Part of a small language model's weights.
Architecture: RMSNorm before each block, rotary positions, no biases in attention or MLP, tied embeddings, attention and MLP in parallel.
Each number is 128 + 24 x the weight over its row's rms, rounded and kept within 0 to 255. Layers, rows and columns count from 0. Numbers have three digits each. The size before them is the row's rms in percent of the matrix's.

# layer 3 MLP gate, 192x64, rms 0.13, rows 159-191, columns 0-63
096:144120144150125158135141152112156118103135117103123136094112107161153139148110154138157122124128096108086161135069159105108157173126110160128116127111153098076141131162160106114094119162155106
100:138135170108160156113149153128143137101162131137166137112120132152144120125101124151062123156123179107125143110144121097106100154115149160138091121109127172122112129121155160168071107140139139
076:100138119083157142133138114145134102146090137135139153088161124075164109145152090145143143101137115110100100098133106131114131110093078139104158104133111102130108162074161133143107124104140128
119:100122104138168125102146070187077147119132110085121152135094099116134079116110119121129117158138142110118115098131118121122155183164113128121138130142114104172145136121100095142153128125141122
113:101123151104151189134134148104152146140111104135104154175117141115156139107162113157101150143169159143103126136147143051118109126078131109100141136128138131148154135117143154107138145111109155
106:148097155095168143126103135177105143163149121093149100169114122184112151117134113164125111147150088105139143147184156130101116118125132107129147125097104115113131135139139156094155152124161117
094:130110129101176123118118084123118128099116114137110145149129094142175130156125179112083139158101144171149149145115127126090122068135145138091144140111181098122109106128114150121158139100124128
107:132105161148120128142112123130165116097108146145127111134118106168158140140131099129091133087139164104129176139080201148127131130100116141107135103105122108135122119097131108116078125118084094
101:084147134156151116113124103141150115098148117124097166123113174118142145093087094103087115129124104120125156158168118109091129141141102167160118094123074114127142108116120100159142096112145118
107:146127139127133133075137136139142155146140137080104125114135149136110161131115090175123134123153165067131145146147136098125137112130138123130088145138103119165089129150162129172177106110115172
101:124114162094119144139137116105102100108098138176110169154072120152147083143142141114120150149174128121129116103124118129144137106090161115094119090087144113148131134176114120151128112148156160
093:143094135100116081141110143137113172165111126137140086157152135151145136139118135098078136150152119127116110139145153094095129098142126109161160118125130124162099189121125094151103120168131095
100:132145135138147117063115120160145195137126142146091128127160138151093105133095134104127133149141155093130161138147134136105133120130125142142172106163092127085103087103110107124139080113139122
091:154120178130140152144141137141133128138130116109135122185098108121126110141092122155159141126161069131133183154162164133128142117123144197109156115102098139127121128136139163129165136151154133
104:119125137091149151117130128162139081152114116172115129153135140105095063114146142090128148138130151096135166146131154134101109121136084104138119132110116133170139100156111167167131157175117123
085:121152118139130124105127124123147144143141100133134103100164166126199179138163118120132103130131145175120133159153081118121132105107119114073085103131142132126106154146159168155134135098110123
108:143154178118152113177120120136141117140142106110137129158136112151138150148140076143192148163163133110101125119119103074125151108127113156129122144147118132134166189123138113096141101129128104
098:146143127129096119126145131089132128108109120108093154144091128092143146132117163114125132139142150096125174129137110082092133141132132128092158134107111084131146089147135208119150133169152100
100:102113112131112127182134137088158084109117079151170108140168140147123137111121112151143162113119118083130106131121162115105106132105103157122121100113155163133138158105119100107085140154103160
112:083115152174116140132126113170126145107148175120161162154107133120127114135160164152111153157151134098118149120134111154116131164166104166101133105144117123159118120186138148176138138148136140
104:099109110094161166089102111085076114109118143130108148146160099165134100168129163089117162141162101112099150125110093172148147162145105108118109134117131117121145154140141147124119131129134114
090:136141158113121152172139154108145156112174102105164108146133156110135144071145120150169152168174100117130141122138116111123117084133167122116159137145113135090122162152170117102122144127118113
091:127128128109126142135076166136119138132135155131132124103152108148139146140156114082116089181118098106108105120162112084152147166135112139157150080114137113110135144075083126104132127133084116
100:122112176145109108127166157113090128111126076148144100111112156130162123169104130112167157140115139142121125132102159097151109142156111138124136123105136137159149124139189119128085107124099077
087:119148154131117168084139130098099145122101108099137097123145127154098109123124170073087127122123148101142151078125130160130127155106120114075089160129143120116113141144105137130147146083109097
115:128154135163123126135147116139119150115180120130136132161122106176160143177129135134110150139161100119138105151088145145130080120150140085091116175156123131134115182131140097118137112173107119
099:078117139162097118125124176144094117134126139157151100154137120119120117108102116147116129124151153077129126118112106129093106117128084153109101144104111100146089156053134127126122110087149142
099:119112131116158161152072195129130141086120092175169124122134128113114125154090153113131124129144121100167147134177149150141107132159137133127145125093097124135133156138091160112124116106151123
116:111144127164126130131124134133125119101151167086104159126128096131142079123126146069160153131151109111155159130109186083137094120134139135135090117138117127180103127153109142155144127162150103
104:124152125129108121145166138098162138131153102124126115126125131127111113148135150179092131135135153138120098118129134134099108123118106075128083078130091127097149165156130105178075092134086120
105:111130148103115137103116124152100167128119164130124133123112150165100085095161139118126160125159148095107126136066118120130114153141136132143146119088115110146155137170093138163134070174127146
090:107117144136152157127106140160119117106104154124143130163152090139163102149098106138119113148139108107179108129150119193105081119141114145127135137088147119153111128081078129098132143095115104
102:116144116127172097114117080124092127082118167125088130151138092130111105168156141118122154141152142139170134101144125127138108125141097099111119096119164119130171158181124119161114103145143102
# layer 3 MLP up, 192x64, rms 0.122, rows 159-191, columns 0-63
093:167106103129141110132120173131145131133130105174144147166080060129142146120101132146170118118136115113158109093106107106110152100130107133110121115143097116155147099119107089089141137134131170
103:156172174140121092142138100110172131151138117097124122119132117098116150173156152160142172111148096117120121126136113106119103161123141176101156100106136090155141143107140140119094177116133141
090:136074121116117137122139119144103157159145118112133156155113169172128112105164174145154132173129077134124136101158089128132129135110121114109106105113152141094094103121112138099105159166139165
116:134113141138130121128171146148123132119162146078116109174076105152133090103150116121159118152098119136129159164091144149127108117163132124115082087145150137165160106141124139132127147089127169
113:147130152148148149121100139108137109165164118121081151136112174166156123124125108161154103123128114126092088099141092123101146145109112134109104090132131184148135125123080110124092101103129161
104:118133155164114168157112127118139151124152119111097148143114107085131104149115115124159176156158132131154142128107134097131146158107146169142129135165144186136142113173136123185141108148114168
094:120102163124148109106099116112144113183124131150132118110149081165124120169127123096170131097146140104096119112121152142154137173112140096123124084141090130155153160119123134105070130149148114
098:105125128155121152162142110136109127084161146108137135084124143156120189147147142143130124089108158158100123112103113129123090066127091145154123109132107124103105105078144131138111169105124119
120:134146085155146115095123176138089131118111137132155154150108165121182129116107110124094137123139114107136138098126127080143082105093154120153115123111175097138123143142156105107157143095161112
090:111151173096170132155109148139125115126121133098151130139129114087104084186121128115147119114133078099130130135136119157117152147172148107143128120132093139103188141107155111110130077145140127
093:146126139132146162128094105129128189102145148122156131123096072172121145175120126114138111113163123163113130153081107148116122161126098149120134136150082149082115119153142111092146124124127150
082:130101103118155116098121123063117106099162128119131120142161118133088175098111153088124078116124098137137154165091136121169097099136101109138115122126088099122123131125099104108138136162121131
092:143113145083146103167153113124137099141161135093105131134096095120132117120129147132131119143150151133151117113073158170135156155143120123129084167068101142136160132109121156116119140151165170
089:136131107122111134124139127147101101145094149136136141068160130132135162144134138120141108160097133177124103137142088111139112148167137124141122096149120172126146160144146088075100136080110086
111:135169124140114133124105094131179143129104172115122108105111133124139092147143148134117149140159151190118145178103133096104127142143128113096110133101129151110145110088134167153107168131079146
103:153118131132145118102128060103155127167122098153092142135147128140110149162106139127104119124118114115119123145162120166180133160112112103152128067122138115104129142110164101093158129103102163
103:102095096151085115140146107070111138138117138119140109123100125193142092122115095112187123165157102163116119137145148139131153107155100132141125126130084112085139139149113126138117108127121098
115:121129160101129149115118138148132102088169127126189095143146111182149127099151094141150138123089138125150125146162120118110127139094143141117121120159153169182111160136117092136094119127145161
097:115142112149139130133098140152095156135147132118122173127112104122143122171116138079077129134169145144114105116140125154137111122099162116108156120174127119105072145058136140153134148145159139
102:124123159091121097102132083142167138140126096118083106133146129119147140110140103131182114121117159184098173130140123122149128110122190136124111134114163090130158089142124144112130107157132147
096:137154109152144163092105110097109128145129165106088127127134110144148135131108174090138158123136079110146165140082119154119124156102136106164188143127165125139143125107154130147168151140118139
074:156105151130116108140099108162106136143115119129160160151141095081174120147131159093127136116113090079161145099139150120116169162122114143117105114113155098147117142113101176089152141125133104
089:136123126145152112103141115139140096132116137159109147151114174135092151144126104212109149133129134115133130166149092119103149095132114125110135148108134149138142121111189110119148103125166185
084:143154199101122103113104125164160105115142130116143119127119131126149142158154170166157171128122121084141159130179151123145094171111131119117151099113123147129129124130171157133138108116135164
090:119135123128139070160140089097134118120143164148138119128118136100136087123140136100114141126175068153121171164118133127115132116185136121117134135111110144167123145135132128179099165147167121
125:117133117140164073124121124119148145108116134151167123120112154097112130109171105134107153108177145138132144148131115122170077116138134115135089141056112135130155147131135123113086087128115169
103:121144133102106136101142186080111112118151081165115073127149107128127142136149169162118106128135107135160090134142145086111117138147156113138149088138113168124101126143106130085114120097127118
115:178120117129163140146102134185079129138108164165167139121089144109135102120136178094083131137140138141078115127097121139108094135132098093136124115138120112144103135122108134136149130155096138
110:126129136129128135114102112147131134088120064144159104115128124154131153144144120160100127134123160139105119129187104173123151109151148127104108153131158105070136160113079106122119143105094091
087:104195132130105136141177136156143134117131122132129093083129144165126103095074157137118140095116114102119143183133110139119102130145136136113114145178138181095114126138148138148131112120120102
096:109108135117150103133189106133091145157156136151143111118094112150154116105108131156134106150106118099114098095146095120127162115124144105189127149093162113126084116082139100123120146135136160
109:149152108130195153133142166157100127119096159162131111142137139129134150143132091134119094117127120101122137179141150149117132144145119145119131145080146089114136141140074137128134111072079133
100:122127113129119150126162099117162130142129139099127140122099148158122136119123129122123120097090124137074149144135128129095134122134104163161140079086145164103091139069154122162079091155156134
# layer 3 MLP down (transposed), 192x64, rms 0.229, rows 159-191, columns 0-63
086:156118179116139170144099090099112125172123156112104105092146147127138125127139135084093100115117131164113130100158139152092107132107141101183122095151156146111146168121142113134149116119103109
108:121139176102112153146107134122169101137100147122160160107159142132140144129169151129122165131152162113115151126108104076125127140119129175130147152117123109172101133107142138116066143106168103
088:105131125085131178143165125133116111150118106120143164162118167159128143091166134129102123193166116153153112133130117167141102081093128105114129127113126141146120095140099100128102140148159129
109:127096169168111086125124113089154116125171122113085083133119119144071122127154094127156121138120096138141162155103130121137149132133105098108112125126125158094182138151141146139120138136083152
109:150129147095133117165136094117126097138107139104107106106124130149123155127115137129131110154063160103103078140145141183077118151115105159135094136122128132104096133110080106125096110142132155
102:143122171108160136146119120154134145128136128081117117177119119145129176132119101161156103137164101150162164113160120120115124090127138113124152112084150141110129140104110173092172113167151142
096:076106130103162113136136118145127103119134161118111170098140143144113140169139112120078077148119142088111105143117165123128092127150160089128149102128145144153127138100105107075126129167137113
105:107153119124151143108136184116141156157153144121142173140135134111110088098132124137123115170138125125182104132146083154099085148154147103145151146155115149103122125165125150145133159148163167
116:143120144134135128162129126139132159163149172094115119119097098184138113134119123170149141126164099099105093059118144157144125139118157100117101139134164097131101141117174152127147131112110113
106:166133137144144116087115128167176177151139126093091121120100143132119147106111116148158148136146152129158131146155126118115156118091120132124117124128100138162086127146174145148187105113105170
093:127126123138135122126136150178155103107169135117154173119151113135085142124130147112122114138157109169143134132101187128118113134125138183099111091133100120137128086108111109148127139163103189
085:130184121148149185137153147117143097117100127140140167115116118123115126140152090131132147114119152109107135124074095132191109156106135139101097098104117104099172092125107121135131153105113122
109:153148093120126097090139125161177157138136140136105151173144133153098100141123163105107101169153174116144147140146158117086136127167101116135114139132126121130174118080109145106137123146163136
083:113162148108158141116131111124136146083082124139130180140105108086143116170127167161111168126148112131158108118095149165141129153117132150094158129138092172114161104106098150130131138131128156
112:115142123121140093179161129107149106140101164144145110110121096105134114136165141143121122159163122129091137180096128115132112136137138093135133136097108125124137101078090155169105135170084100
093:149104145131136178160101171158101101153139132114135131144147136143109085135109135131122109148117081083155124100115158107132087119167118130130174140151131115118144077158111111101125120167158110
099:116092094149111091097162104066129172155138125120148094114130129134137064121140168103119115116109134152116134137112147144153144123153122097163089150128133107138122088132108170140136104154141119
114:138152119141126119126128166128123113090151091143125133141095129107164153172107144112102155164125141066112182122124135083077122132122152134105143118117115118154124125105175169118150114166127118
099:115152152131119120134150110138153048086125085148157113150163138135138099131125126107109196133147141128138125133120159126117093150115117153122140134099161098113110163146132119099095143163097135
104:146129145098155129124110095172186143138141154152119118109134149137115132125096116095128132152154145122144210118127136093137152124096158118159114116113147116102124125090098117116091144176116155
105:155131140177113099120102156145140088139148141121140101126135114112144144097106105139149156089125120110150100134098144085112131103142153137149188156141176170135128095151167142126177137134125121
100:124105172133119145157160139112122152113171129111139099122123101112169131122104113114146153148166122110139116134165151108079132104144135103145152128149144151091134146177169113056149127120106120
090:143127129092157171120173136144131059135102122189131106137160147145094181137131137139094141131140145137133107140132104120126157140125087115123159126122123137079100142144139107090137119110107157
089:092100159165108102148151148114124136111135115122122117115110136127150128148113089095139139151117114138108103118085139080149160132172132179139135143093153130165167104177153118177118144119116108
090:152145111091139116126140125167137093159169101132113153146119141106130201117057116136175124151124130112165094113135109151114151106133147120123135122153127162134121130118138174084128139121132142
119:137147127090129104125133155158142140144111149164154132093128141105112119120174122129118122112144159138151159132142134150172100106143135095187110118064113092146104161089133118159096152108148121
102:131127124108090114112093117190116094135116115104127116135123120163090173102124113146122106099137200088118131112118134155165161141125105156117131141142080137143129127098124156114089126106150136
113:156159144154108095134133127094151135165128130150157107126111151101146132132136154121120087142165128079076095147085137118107082119126116109130137147155169137137156164120111129135156124108078097
105:080145142138109118153104099103102126112102145118115157134135122099118105144118160106109133147148106114167143121179156159121124109098146145151091108169127119179136137174123154104079090133136108
090:120105165120153150086126116142113164132162169139098179109127113149134092094124109110118113119104101103182159126098129110160093114145151145104157161125122132139104103129109178135139154129130156
106:167121135145145118114104120141150086166128105106147136132165155119127181148127117143113127106074096136166127130164144126144118110128116105088090129142094166125135143115134116089117173101132077
098:138122113126106117095108164094109147134098177154129105147110106107148129118160104116149111121124131113116143165142132093159167192128121144163115170108103140129123129151078130154106128081097120
098:059138120109162154116148136147129126101145145104175131123123095155073095139139158137137127159121119095109131167122152111071101127129133130101145135122120099135119123087114096128100112087155122